Part of a small language model's weights.
Size: width 160, 2 heads of 64 (1 for keys and values), vocabulary 3455, 8.04M parameters.
Architecture: RMSNorm before each block, rotary positions, untied embeddings, normalized queries and keys, capped logits.
Training: a variant of Adam for these matrices, 350M tokens.
Each number is 128 + 32 x the weight over its row's rms, rounded and kept within 0 to 255. Layers, rows and columns count from 0. Numbers have three digits each. The size before them is the row's rms in percent of the matrix's.

# down: layer 17 MLP down (transposed), 640x160, rms 0.131, rows 414-593, columns 128-159
# up: layer 17 MLP up, 640x160, rms 0.146, rows 415-594, columns 128-159
down414 101:099119137141163086141078068135130106123065189051112094121191126139093102193184168114084159165158
up415 038:114169068092121164139214108181120147150149125139132169103131134113077119122139079198128121150131
down415 039:120147079114162064141083119138100120104133103070142095132110030112179112134050120104127150146174
up416 097:139153143094077135111168124099079115153122101097104106094147105183125154118170160146091147141139
down416 098:122115167128096176127144131105125105124134157206141156126084193196168132134129148066114155140100
up417 105:126157112142129105102123101154157137183128124134150111134124146153128109125111146089114134106136
down417 101:199140086106092085131179091125114116094127166145113051125127130143165154103122178144169156092135
up418 123:149145120156121163129160113167154125155104091097189123098131121122182069125102118148100098080119
down418 120:126092129146133067148136062072080113115072104084127148064083098145142123138109139119108118150127
up419 104:105140162098141197123144089120139135156201104103102098070132134160128087107139035161143136121122
down419 108:145146188117128123106172121116100137151149114058121100121159124131097187169112131120131089118110
up420 109:101123040156187146142165095135130146155107119137138138142136135083184134131135060115146082153158
down420 107:122118146169109148202132122188152104071166103147125139140141099133039131110075130120096141160094
up421 111:164128140130156149134176101128161219147135084078160145087097098148143066116136130070090104172124
down421 110:065150152118119123130073096142131166077170137120098099156186133119120170125129055092188135130093
up422 099:146138122127082181103184165150094094161114147105060167128116119136165138094158141131107121112128
down422 099:125101133122150118095143163091110139113107170108151106143108111141142146085131167127141147123118
up423 127:124151149105103164122129146194148144212144122114134118077075206168170142052101147158112183108126
down423 124:187132140111164165145114108143074152034158119167155138084123139112128164119083137124087116122188
up424 085:151147101156082157134140092126164105185153138182094219098127125089146137122090118101115159086139
down424 087:115103100121166089118069117083120089135103141104153133154175162140079090121091144079104148106177
up425 041:118177126108112173134224095133114161155106098124129112107110179122128117105118080157107161162136
down425 035:123159154126132105157130124090157085091094106158127147093147133091162061123176174113098076124086
up426 091:193116103100182125058182162053095213131081113125153162086106180103077107093121079178142145137149
down426 094:144159114131132084125109121125093122154056094127180089155164124108141124117141136078187160164123
up427 101:161106163130085144115147185183203093130147106121124094106133187136142118055147083198085181080082
down427 106:090105119100229163102049109116157087125091167138104148183137207148114104125155139134140157133095
up428 102:185144027174117127138135176093107149109164096108122107111137176154141134103144086129110147093126
down428 102:142081132231114126108144112128151122162075198148097127155093141165134142098126157105063164114141
up429 115:076148114162101199118129156091107173126144101075183157113052145109185127126128117115179122099125
down429 108:146075130092141125155163081156125105122152127077089109197183088149184133133071094119107143089115
up430 108:138117091092108153090147192131102139133098141131138102081137130170112077100083129110107146115085
down430 109:084117137165086134139112053119074157093127079120201123091137129136116157182141068084198170124140
up431 094:144154149105099115130144163099194126090145098106091189060100141159085102095114110106047105116076
down431 093:147087081098070110140176117181159102149066140131133140144166139133145078100164138061147153117149
up432 112:122164149104058128109209199109151133095140095103118088123140136123112124112136123153080085140159
down432 108:148092136164054118163111129188092155188093108095133083146184141140112154149115201151144148166199
up433 098:102155110083113127135134152154178138144035111130161079139141141141134087104144145119100220111162
down433 098:124163161173122148129122113126120098142135088148118155154154101113187144150106148124118113079159
up434 085:151162162136074178165125101153124115150073107148112108106145114165145104145099155159129169128140
down434 079:123160185152112164081130129110124093108139144115111160115150089140109136056168155123139110195211
up435 087:105114146148116176136195101100138167135119081149091111115101180132126114124124093184099181084158
down435 095:140035173131134134136116191084133140097111178153180095181138145158082117143129099087184124132089
up436 105:121128142100114153114139147147102121144075087102177152140103091100159145067139125107090127125084
down436 099:164116162101142108055147138101150139131121180107124081163110101121131147205173144140101148155194
up437 039:107154076107107176134186127125138139147108075121134155106121154120145136050129096138125157101101
down437 030:116122144121140120076099084126160091149124112148098100110187210125124091165154133157119109136141
up438 103:067199165075084162082153140107125197114055136182141129131148135134131140103128094194096149128118
down438 102:181142145120113079129112126122141120090130104158089164158134139109187148150134082094168134134108
up439 099:146156139131162145071171139063069145116117124134128164150115096124163126107181136156106116126077
down439 101:107150080128061103144098132143153104081171088203163167161143143140119158155113113141152112162153
up440 094:177125122096146152117165195116123130158141142151148149075129101149124133121063098144104191077164
down440 096:138120141180131103097142126133147172134166153128152083125130132142113133120128176157183129099150
up441 102:110144143131087127129149128183109167185134110155154173131125122140133177122094069090146137138138
down441 107:105128082144073172126165115115163137136079130147103134118148053147151085130096147124115142133135
up442 111:172139122122067177165143148078187155135143118154131114077057127129120075099100147146119182104081
down442 116:118130157122098121126170120160121138163100107134162134132141140129136121071155102149144111138129
up443 104:071101091119108135155155092143116088165112092160148137145089085113047064105135093139144136149108
down443 097:077149142138168103132174114121116211083216095126110104128111143065100136127172132181181080160160
up444 113:112182148152141146139139180107122166104094088092103165106101108148184149122175139105137096186090
down444 115:120085189086156155107158148062144122135131117164099113176083135158124110125117107142102098110120
up445 110:087137109163159094166116082111173124093116144151094112120126097127131141084129090133108082165141
down445 097:152104127065135105104188153108082148098172155076126148133081140109129138086183136131121166152092
up446 096:104143091135101144139173118161174117106131107148060132087156134171130122119107152129142140122091
down446 101:146105117137176148085141142089141108180139114123112158167147074173168125054105161163188138054122
up447 096:163126150088074131120145079153150125228155101114140125095189138142134132096140136191151154094174
down447 096:166087111109158100164084071111167158129121138144071057120125148121096148135136088109081140157162
up448 077:152117117128133177094135124097150182100166125109144189124158173165176146118125101202118160089162
down448 082:151121124175120139111115100127092167089140126112154173160129142157236130148162149118111182145123
up449 105:081128146129081211148129103123115136122114118135120164116148100184140105120132145117116209120088
down449 100:150078081169097148080086180090146143107151120194145107148141168130085166114135156133075086148157
up450 108:161175138081078136130159221216101102137163083149137139106128133153179173095067094194099149102146
down450 108:174156117172089111170079142127101074138099074158134118176153128129157143200121150088054131164164
up451 098:173139125143120105122153153133149107097131071165141137146072175135161105124161103101179141104165
down451 100:146175148145195184124141145096151164124152095112160122133098102153128075102189118102083093057127
up452 112:164137114103124207060152177166109072079130104134146105076130117160191176071131119133091154137145
down452 112:146134117164117106055159112109108132156089142153122094102050133166103134134135145156095104184093
up453 100:101171078140147090150158163138110131119175120212132163133100106128155136129117123105167175112114
down453 098:084146133108150092147148137089100136078133104154188167200128128133234160179140152121106127101184
up454 103:094180118128062143121152123117106094091164068140143072112112101129134157076114114198150165159057
down454 106:160079150114137169137159108139156106185105099176196097135133086148102120120138184126119101157152
up455 086:095176149093104122110159079130179155157066056164115125168098121147130072123171148098086112122120
down455 088:060112157098156117066105162106075125141175097110148127116075087131097139118204113219154078142117
up456 108:129157106106118159087152118150121107127065158105194133142109126097171146077116098152119119151081
down456 109:125162112139120084094068187105119100115118172112129093131152152121120172111117105162084114160121
up457 110:124117115058131156097168112206096129186137090118173119089104106108116107112134130134120153137086
down457 110:126176114157118170144177110130087130139141095127122144090089093131165079101171176130140141116148
up458 114:131185121148121140202100149111118156124105123098189204098090134130143144095100106168054101126085
down458 110:112083159122156172172167086108156142111100135105181112101112135178092185161135150156095141102137
up459 097:084123136087109120093143094104130205187072153117135132114125176113173091092061070125112132159132
down459 095:107110146087130087133114104170108137137103165112095136154120131102156110115163138113095113098138
up460 105:123188146064117191156130114120133114185144149107165124095112136128118134128084071125085105144109
down460 104:124139184156175096122054117113155144085134152112152102153189133112015138176136126168088115104149
up461 098:124126108110172174139154146188156174171169160069163129121097157109172189078117138116101107128153
down461 114:143136130141179119120116136160126130162141131122128125085115080102137128152171141102132130111112
up462 106:117174155084109205169162136155120120167156056110116139107098183158144123141170125154131132103069
down462 105:138105111147066128153107131079109148164119137131155105101130093112118058125062131137151141146062
up463 083:097160100106131140130156114152133132147110120169164087082120135117178114108055071118072138167118
down463 087:098186134120143172077122154109130127065107101122129074116132129176146139123139147152153159129188
up464 110:076187104092150122170150142155143127145058084122105087126110131149155159127113070178176160123171
down464 113:185120133199156114113194117112126113106183132122196101139108118063142119099138158118073117093118
up465 122:142153089090122090159183196103154119103124075132157123124095129098151138120177121152115176142164
down465 114:119040141110098109133163125114096117068097134161154078092121124133129150102062156167061116142136
up466 114:152142130125090255182134143119169112181085085130108114072043145175156124118157124134127173132089
down466 118:113125160177087079138126089117134134139162147108088115177132156135123140137095146119153078133127
up467 103:158139126069101137142162152127186058159151085162137149093078186168117127129163126143162118123049
down467 102:127133193153155115177126142103161105099119129111130162131131145122139121086142069108163156139154
up468 103:117142202178124150111147093182121130145117098116190119155137127137106108095127072112167154166111
down468 106:110132120158146128191058147088173148137160099126144158112140142088093133200129111148131141107150
up469 100:083147145101144130114149177101096165120148109118116123095127104161154110104114104156168109093083
down469 097:102168122099116123090151113172153114177183050132135160088118080175164097070195152187176097076081
up470 087:130155122110140084132143146107178125136132107087173154112107091088125080128200133106147108119162
down470 092:130152152115101174113106125158120117157110111075185129140080114095158159145045121140095181140149
up471 098:118141139150147104123175157068112116139100095120074135076071151136085131128147073157150147120096
down471 101:125143151124135144104148141087149160026106112170184144078203131104122156138118139210133138141138
up472 108:063169124077093120095155143153153139132071103140145132112130211107089154084080135164177106160107
down472 099:183170158118068126098139146098074117136161141068139112129101110121104166138073114167121122058159
up473 109:131136132051066175094114124131116127128141095069098144079054148126126123125163100129171118104049
down473 100:107127185169143128114098134096133127085154147132131118116057197152140111075113151118100129183085
up474 088:098178134090097122102109118156135107158102101122128098104114149152144101138108148153133133096084
down474 089:166190152155126173118128104095165161176112131158176166089142120168147110155120094161187161202144
up475 105:154153075146085130186140166154128112116038151179069100087117128130165112125128087086149101137150
down475 103:154107102135119161134149164152108087130163138116122123123120170141125103185172119091081118102181
up476 103:123156110087113087181149154130139152164152108121087135107122111166115164084125166167121108180084
down476 104:156140157109088125118160164157123070171131107086139145137167191162103139140106125157138112128092
up477 106:149145078129065172103171206076103152105158079115084176082167100185171157125137137083154093109141
down477 107:156145182139156163105134141041087078094107174053086157135143149177095103145084140145089180116188
up478 093:114188135054116111078116099114136145169143145149146119095102169092155080104121081162119118116048
down478 094:109176183179098128084111100099165151120171145150158102165198144097037102163124122203116110119162
up479 088:153165148102185154134169127152144183173122125127120177079114061121181112066170127137095147114076
down479 092:146146151093138087089160147152148118118170124159119127116128151115170158181134180162191102087117
up480 091:107110075122157145112160148107114109193137142158130113078142073125126164095094113119098123125148
down480 096:150162134152138138134190135128086141118142106108042059126105096105164144103149160152099124058110
up481 115:131149099067132135171175163128207114069150102147133158109088105101196128066108115152059202063132
down481 107:180106135164127116161107109168121116151099107122182150126164154118121156082140155161143132098099
up482 041:128187137135095189152180151147138131168151104159130183085121178139137112096135076174141165132146
down482 022:172123114136220151128134114088156175103138112149135130107095158099160105120122130138158093145107
up483 081:107131168098136150099177144157098153128192088177108182097090104163143156111090058141086157077108
down483 075:151173123180143071148085184154174088140140137157183125124163119152146135108128124094127114135153
up484 095:160148138147139112108175098158121190134121113178109138072129171138134114106143129085087167157130
down484 098:129116155191112111074085122179129129116114101120125086096130164133162120098203134153129121131108
up485 097:120143120144065174113188170112159134101093150172105126080117149200151075150150113103097155144131
down485 096:138149146134088117138136113140101131133084140115121128180169122153160136175205130124196157157173
up486 092:076136089127171178172147198151095107140061128138095147134111198098132125073118127107155117155131
down486 093:113140129124150107165155110006103141132116108103141140145155098094159144126085185086161158120095
up487 093:111137166163089139132172144124113087151115104152105128038126130154160150105062104141109143123082
down487 097:151123080083050128143127126123101144120133118147192093109103119104164158151155172138181117088163
up488 108:168184126132127133167143149136137145133147095127099120129085084149091145092161139193097155112131
down488 115:123087170138109110152094113089138199088126113156146125187131105160089171110070130138109140127138
up489 041:112168121122090157106168114153139186155138108100120151124121116134130062048106118130090159124131
down489 023:186145156087170125146106141079165080136132135165142128110178100104154092120158159149105121117104
up490 101:134176127077112137159152193154185167102172095133148156112146076149133078068074058137095180126136
down490 103:173139151216106143161191102135101124153096112123146176177129135083113092100204149119119114113164
up491 100:170162138152130128147157131126101168172101082090113110135097156129130151104176136142167163143102
down491 103:122128130098122162098075085088066105076120099174153100095165103131123129118133135156187165154149
up492 092:077149149080122164116159081200152069212153073146162099133112086161125124076065065100120162086120
down492 092:126095091152113102091112133136133105148134105136153176095113092125122061195147079079150144115134
up493 038:087174122110127191145149106133168115148135085127138172107117095126117090099115065160105168161142
down493 031:219124063084141110094109168158099160150101136143145112138183152080121113153151168135097117133095
up494 098:108177088067096198161173100109185157142142084168139130086134167077136068148112132141139146113125
down494 094:127105175155139074147117137062112066088142130158106107161130094160139110157178155107132120154102
up495 099:044147103127174129120157111170112146153141104125116112142073130121137121119125052227081192105061
down495 100:118126169130185125121175135082113162079167108173128094127108164127103058116046104200159136149093
up496 103:108186130111104104115142142118133166131163097118102166082131150181107142109162087117077096058129
down496 104:158131112110110159132138090123086110118118188215088129186154093141100150159134131160118105176088
up497 091:124147150134108161118130142110137133132134125120076178134093153086120055121150118135078159119137
down497 086:128129081133087115107139148153090121142132129132150125131065158079122119122113151148158157170155
up498 097:087144143158117166141150146094111150189135148144116109122045134140107081109084149123137182158098
down498 094:123154107147168148160093122082116143112118085150080117153131073123090174156152150093132151158146
up499 105:174180072172072156140118105106185159114124145123131154095123138084123119031132123106112127118113
down499 101:069132064152171066085083117082100118149134094126125158181141154101127105095143135171130167151113
up500 097:101132104112142189116131150157114143152094142098115107104134106127148095108144111037099129141150
down500 109:111118118103162141140148128126126107134120108157082114127091150129161170188109115113114092084082
up501 084:142143141099164185150174187090101128166114143062172125030072129096163175087106104176132162122186
down501 092:097098103124195099128134114146101130113096160154141094154139122134189149118130166101086093133136
up502 116:154137135172089133121124102152140165139164085072090127093118084169168176099156111130115131073094
down502 111:087150118140112108143094128148133164148152124105085122132136108148139117172142092114150146125100
up503 106:100172123087145129162152105183138107192182147116171111133149104112109157128143109128184154166131
down503 110:088140141121147137093075105122145153200104107166105100106112126109146141133126126093092128113137
up504 112:060128069122130139120184098093063167122060093128150124155076173120109152102135142105112141131098
down504 110:063117199161143194115183140147147140150129102150157157134151122167129118181110168082192128129136
up505 101:100131056119148151124152088149162081158110064110204130123048137089125130126156092117108141101148
down505 107:100114095138127156104149084163133128150076116071142139127095095165121132092126142137106143164051
up506 103:149174146117129211116144168159123151145147135185106147100141132160125171092094112161121191095149
down506 104:129133128102181061144130149114150175112115123073156123208129113136122150109139123177159161118175
up507 111:073131102098196174133131158156195104107152125125143132099119153161144148104155109142157160163123
down507 104:145104157089129088123103070113133107077140026100161085140126177137132127123115127143140115080075
up508 095:137162137096112128113134122129108174144113153071152156077144078154141059071162103106104139171130
down508 098:133151166109106085115184109117155131130079107082099036132122160084135119113107159094139091155134
up509 114:165142107161127136125196099092127187085118116111131139105110139056139102129082100118122167133161
down509 114:085132144088147177115076077130125131181181084083131110158079098158130148124144074146118112143119
up510 093:162186124188162152089150101156097085173178150141113130138110178135140172109091078104171091087175
down510 089:145155144124111154142140166079150149193128135147114103023157102103098103166123163141120150106153
up511 108:134114112164132099115167135126137144136067112144135151116158126121137188117109087107155107099149
down511 107:084137119129130095192103122120147110142148184128083146074136113133097176149141112096162126100077
up512 100:140121118123098158119183133105105126184130114128066178083126087205143116140118125111121126126140
down512 100:079157127117074128124105113134121165166115175040113133113151084094108108160119110145134144106121
up513 071:086196148140114105174140098133094171149153082167129091107109131178113159084103088210110192131111
down513 052:145166119160094064145096070111157095097115145189118134178141185152182152177184139089104135128131
up514 086:189145123093079204140144137149095104127191133110152125120123095196143176107082059167140156137126
down514 082:147172117146087084186226103127159159111168079164093122129124158146210162096127174112138102138140
up515 090:127170124146148186148108132148144117123069122115122097110092175136137135124147070119174192134107
down515 089:135221134154169138096114114093132128106125118114164159134149154112127129186090098161183149145173
up516 094:136097126073115130161133102079147143134111139164153116112081110106132121126107116169118123093092
down516 097:182122123151122140068179127116115161135082111151136075182157098183172176141092202113090183115134
up517 118:083138101099125114072177090166185111153119081126141090116119144100124133129139089133142098158097
down517 115:156169137131138102130152110088119120117148102130123114194152127135150130119064214069095107077174
up518 096:108147096095110110170155160153114089109071087164099183144112123140168101102157146128109112156206
down518 098:112126194091082134159141098092137143143180061165110141126160136133162134098181067142189209169137
up519 101:126177089075141171101153125129167147143158128059086092118113131123070139098118109135189121190124
down519 098:109124189167141130121076152083122166149169147114140125127193156187107121108152182118166137139149
up520 109:173174136062131182169166167118113060190181136121155161075072122131118123093148132127139173094113
down520 108:118136116071187119088066086087194097168121132141166108138124115105122155180082151140119125092165
up521 100:105128107081153180095139138128181077178116073107136091107042125097085102128130144122161123171100
down521 097:149141094122142187151131122097124125150109087156151155135176098150112079123160108107172167173151
up522 105:096151107095125188152119177080075116105178093128110175120101128091098165057178094147141177113109
down522 102:132081129142102129124023124157168141146109083139161169136124109127119103136128197151155092138125
up523 126:100191140102147133143156082149168160127110076163167116097175169138114142123178117154134151149102
down523 116:145116115151118123112103132106055141154113160146102137165148130135050113152105124148124144118082
up524 103:096121115126084147116163195143160110098124084139101121115168093127144163121078148128148118115103
down524 095:138156175107066143050110120156146102158133080148151101098055157119172146143131146148156137147140
up525 120:154153131130087123173138167093190142155067144162109198121101176092114116130091085147122123108131
down525 113:066091130115169152140093109174118067199145128175096133134129096116113174176155169155146154131190
up526 123:074138128118151174093187119101123150133066131079165131151105118159140102121156065151119115117118
down526 122:159130175147179130100127127167107167116174164097126091150146164138168124142149083174107111116091
up527 040:111161144071148175110192137155091169152160114105150129092105157146146104083137093115107186128138
down527 032:152136195123150114139066066116122070142123157139102096122177143129137063161207096100167064129149
up528 094:164132110169094132163148179117093149118186125150078135102109168127120135127121151175207181109101
down528 098:128137104118048136107139101171128137077136127158157158172106077191167120057143161113068140087137
up529 101:166175110143123110180163176174140143133115094114105115065135160141113150099129127135137109108104
down529 103:167188178100194066089083103155132091136171135117135110187105172112120124129096134143218159196097
up530 092:119149115108087113120147170153123145111082148063114176092126067162141106106124102099154137142098
down530 094:162109137086144099125135121132047165095122133113180174090122077119118091045121131153084151175170
up531 109:117171067111104135165177102108137131148117133164153104146097136129137092140105124109131198130097
down531 111:074072111135125113047108120144108158123203160144115104178143172141121161166162104138182114158107
up532 101:071192134155156128146119155100085118169120126112144152132149083228135144130131083194157121141097
down532 104:135100096107181153110096082120141077129145135118080162107104161106102118177152157165158153149091
up533 104:152182093069115113164142184090163107160084100173122114113120082109122167114135169156167127127094
down533 101:144116161146057124146144138170134121071123106152097131167120106178201106151088113091173131191126
up534 102:124147118097098170088115115144186089166184101144180154068136096147084094110148132171166209113097
down534 103:118158077206122125110174091088111088173124073124108133108167125132138084099142132161130182151111
up535 089:126139155148071098080161101160145083161142038164150125127126205149138061109080149129171118076096
down535 090:143166161117082115136103161145130108103159127062108155148169088109115129086127155159112099142093
up536 107:123132093163105194095163084106096157118079065114128097094152102148116142090071089153108136134147
down536 105:117117126135111088108167120138127099153175159107198161121162122072092195156174173172118091103089
up537 103:130147088072080180163156138106099122144117084119106147072099105104113145114161089150072143134145
down537 105:050135117143100098153113080148126103187126182164119148158132152095141135160135143156114152075167
up538 097:164159175128120134165152088130148048134153136148121153087160148117140096097115063140094123168115
down538 104:127121111198122134147107177177142152039107141155087174148067126129099132137106163154117133096163
up539 107:108176105126099170124121081182143126124126116156158142110155123139155151096119114126120197114101
down539 099:161125155145133101139112133087112152114145134168158104187203160151154125100157193122180186181168
up540 085:115147131091076154109182127142143166181171106172124180091116136084129131129172095217118155143129
down540 095:130159138209130105127066132138121117136104153101045129124126107124115165143070120110130098130108
up541 100:089140157137146175074145157125137113142136094099168138125131112185114125066175121147106089177099
down541 102:078128089154122126204064079128129035141121148120088138166153131135177107088131097091198061119145
up542 101:106160101095124128124149152186173098133089132134167130131138100125143086112068131174105200114149
down542 097:126115186129166155162112100157146106206106112169110081110130121126094100151094154100114118081154
up543 099:139144161082042193151120095177106153117105120114141133093095196146104134066068123181091171126150
down543 094:136087149170146132139033092160154136119109121107080162187143156084163083117128094154143121142141
up544 097:124140138123062130129124164132148106139100104119093129082083159165153125085087126160159138140142
down544 091:177098146135113171104136086062081138170153068191172200181151061064109121128156177119092106121175
up545 100:055173091129133146133141193149108080170105113152175068106120119111141148083133169187143136159089
down545 104:121126103152146087058145135175070119093135091120162099143090141128194148091103124137134103054127
up546 103:119143087111138170127149112125134140121103126110060111145118164127123143128114113230133184163068
down546 100:140110146118189138105146110145140080156094123173076073167082134140192113203095076135109054105100
up547 096:123136132191092166107123126181144087148093128091110126043087144163174121078094107126102124141134
down547 092:153108128164117134088155122118110122081074115057182122101087098116152100134117115192130115130164
up548 114:120127085131149161075126199109110210098101140094120138122107147174098151095154118137100142077121
down548 107:121159112092065072150132115146124099157122109135079104164122111132187143158153105130145126123097
up549 089:080128131077150102182146153155124123107138124105113216125080159168135169107098075155124145152096
down549 095:136086103107100099106156123108094100065142162160141141173129111138026121113132087109162113113169
up550 082:130172085093118150184172088144137133145125109152117091116070203114171142113165113113123190137047
down550 086:076114132127125093057152150148124135101122126142129112174122130141178122136108102150097147126165
up551 093:101178137052053160169151100117218106151095125145081118053086111188101049128146157147087153185119
down551 094:165137123153098054124122088140174148150143133130100143167089183045161137152127152128162105128134
up552 107:147147132174152125090168139114095111127149105042128123116088133107137112051166144096148108128065
down552 106:080097131141063143088124092131127114067167138122099123085072204105151121121167167117161097115135
up553 096:058145131150127153138121134167082048124187114111208075146101094109088134110124138135163169193112
down553 103:146141164149131128133096141162149132163128130172071147105165164092107136147124191158142126163150
up554 037:138167088127102210128185143175135106120127096108134137042118136144184130051133122158139150139094
down554 033:152166147119110105068105123138090138120147181077168141167157186103137133079157085139149137169149
up555 106:139118130073176179073135146091118088151094058171132132093051148173125112079077156129171139128152
down555 111:147126111148129112127133088077105109151137120081120117138194134115100177124111099120097138125136
up556 104:114134137115134171069144115161124106096145107147122115136155131123141074156148112171147100114106
down556 108:120084136133092072141103150183142149105123188207076122181127158085122151184110150081140112116171
up557 110:133103127102121193149134142093121176099149163094101138135081136125104137096157138154147128162090
down557 104:173042106112174148091110121155134112175116148128059091155129136126133070114095127146083155124098
up558 101:142184125057116139168136096143184159151132073198096203077093167090137127098094092176101137104153
down558 106:115185121102133126157117125086133109117142154131132087163090110135163128141115171089147099141112
up559 109:112163168148116123094177219094100111118137079114125125129089108171138107123176103184149151084125
down559 109:094119194123093104178132106129196121127134156122097146059120166148083141129097211152126122113159
up560 110:124159088098083202101152116186094183098120101081175155149073134151116135099149114151169168156111
down560 118:100068128145129177171093117157092129143126115134162143093146132048083108104175175155053126101157
up561 099:101176147076134130148172150058140098169109125093106108085160114133126133146117068173121092136088
down561 103:126100099144072158142152176198157145158118119129098066161176132141177175134091110097141181090143
up562 094:169118098154121139071144175086086149175140140058124094053109091137107049072092087101149107131151
down562 096:091071125191117103097159079184141100131199146152149127160109128170210077100133145082148098052093
up563 098:099158167068087116198139112096083149167101132102061106123104144103128132127089132130099176106109
down563 106:172114086090111135100109155070007141152135116087119029177131079121155138191125107086112119155130
up564 121:086141110112102186187133079170189122141161121095170156076085166173114166113131116087126179154106
down564 125:132104112081115113097031128119106192110128101164103110068110088080135188079110146119109142167149
up565 101:141137129135082115104190162137085164193042114184138132083140074077081131084070141129132196136119
down565 101:133144110156135112077125168104123105116111103142119061103179100094130115102092094115107188159106
up566 111:074177103136120096147156128148183100191143149159132127102170167147209127111162111176117133060110
down566 106:223107118063182140045123093131143143100077118090180112087119049122115118159138182130170109130108
up567 115:168117138119094118125118143099151150104165162119135088077092110147114089085160135109161162134127
down567 111:094097111071115065115103108119130131070076161065135133130137096144133092143119158087100084154109
up568 098:141143149123061181099130079099127172121108072178115223110147142170156151091141111108170176142029
down568 094:106119091087153135125104137114123139176121121097123124123079122083098176158159179145117169151106
up569 101:133204099133111135136138177100079150108142085129166153103106118116140130150164092159195145078057
down569 102:092133176145117084172126165128092118113139098147195139208092206101174140156087093106124162120124
up570 103:140183136106088162073160122143128098181176002110119150066132147096137173077122125171109101129071
down570 106:121123084150095054139138113153159092166167130156145099117141117152072093113142074123155162146115
up571 101:119175145156120118073143183188110149139078152145069103133163149152150164098145126091166164157168
down571 101:094159140142154171123180173068146087149086066168132058135149122143117131150149116145128163121104
up572 104:113144120123081194184171115153190117147088074111118163077188079125172142092112124109114175118147
down572 106:076110172107114109182085075111037091109153180133123146103088104049082092136136136119139072108142
up573 090:174171143139073171106119135101145127130119138125067150109076130150126121084142182137159124153093
down573 092:066138117139106055096146155127143107091161101139159165115142094048131107093169114171151154130046
up574 114:187115153123091157081178170118168166137153087098123151052128104128154109100102110115074155095137
down574 109:103150180138171119170036100119093159109146128121153104128080115099150133110048123088081143135124
up575 101:154124124119107162123122119167089141108123132124138160109136098072086147091129085146105145140133
down575 094:118107106136142113122031130103175113070118075123129107101125158108132135153101212151109152141148
up576 112:191182090144122147148191129100094098125164137150067100119115117156097130090132113136117127212169
down576 115:153137136098193086160135119125141066107132085112117105091100074094172111108141129160152145083161
up577 093:132136132129086147141144083163177089134114139099134146134110146103161160079146066179069168103095
down577 099:146136117167086112130116137122112134135116190118143106191162083137175121113142139115175072095124
up578 100:169150120092074154143172099125160111149102068160162132095093096123162105088126120106085070138114
down578 105:139175147154107079151099156106160183120166169172115161152151158150124152114103194153180095156159
up579 114:125114065178098153113164127091113074162148140087167112093153098131150074155112128116126118146124
down579 112:194102130116086135200126151098135065141118115138119111094082102181158091157110199133092122135157
up580 102:186138120109121144098124135090139128129120145087117134081088117127088121151132122100157150099110
down580 105:102088128200139132192069171131145062130138175070142092141119181082144133116131073123062106171175
up581 106:093145151107116162129176165170130143234125123082061100117109099117090101131078118225096124098118
down581 103:154185155108147131136129094145080153098124197121080114160131103114072131183160165142128184157107
up582 105:158177088147077104129158171112076112149168089135076105074162128126155140119068097162094126139164
down582 104:148164131135141108216119096111112155072162187128088112113195153103119154130102123088116162140171
up583 108:142154075136152132200131138095087178117099063082122141111119072139143183135137129123123157121101
down583 104:171159067143135153100121109124126073118150101094157154054100105137138157133095147199146110137133
up584 092:088100097124120135150175124105120130100084102092127055085149165135091206120071121137141156107138
down584 094:139171114109082135126129086108133097118121117113164112112083116190094115151105145104169091128117
up585 102:102133084167122120097124171147176112066187148152176159107097131136070104104075026123158163160148
down585 099:100069192130145123208201117105121168152156116131134125118059114086099161113161122132121125172116
up586 097:122136146102079175142169114138141113103116102138146066120134187116110122054188106204121208103137
down586 094:174110129107082139127114112122172135155149130111119095145159110119070096088169120158125117063098
up587 106:138170070128115202131183123164119127150113051143116102033068171097132155117138138152141114156191
down587 110:173112139093077127124073075162087155092152083165190097169100108103079152147160193165179131109113
up588 113:129139137138130134048153192174152163188182134156129199121121118176143153095166097140070086110094
down588 111:102132154124122129111138112087144159148108117168136106143223149149125147115131177187111132132192
up589 088:109184085097133128170140104149142150063134125147079124121087089090149134101130121167098140164092
down589 087:122119167126078131075096111098116097193166058140167104121185145144131138145144160103086091128157
up590 101:147149153124103133167141181118113153122104103155103175102148131168110093100119128098143120142062
down590 109:096118053116067149161166086129144157069126137139108157094094126185164123059140201110136142100157
up591 102:118109120138076162088173117102098160151103078094145141056144179169125130087093167110117140135064
down591 104:144145125169085121142138117091137109142137108135112144107130159118073148131148146120066054104125
up592 080:133152136090129125141151102094131159099085142087173140163162123144150115102140124146108107104106
down592 084:151122136108091093085075133107056146135134138135130163156116127156214102125154124150135190100192
up593 099:094123094146122145135136093144152167128151120146113175108113133107133151134112064131070128109088
down593 109:127125104136108114102079114131116116136089115102137160152190128173119091123142146147103098076077
up594 106:099154076077064144095155123112148160150188085139174194114142118198154130064129122182075184099101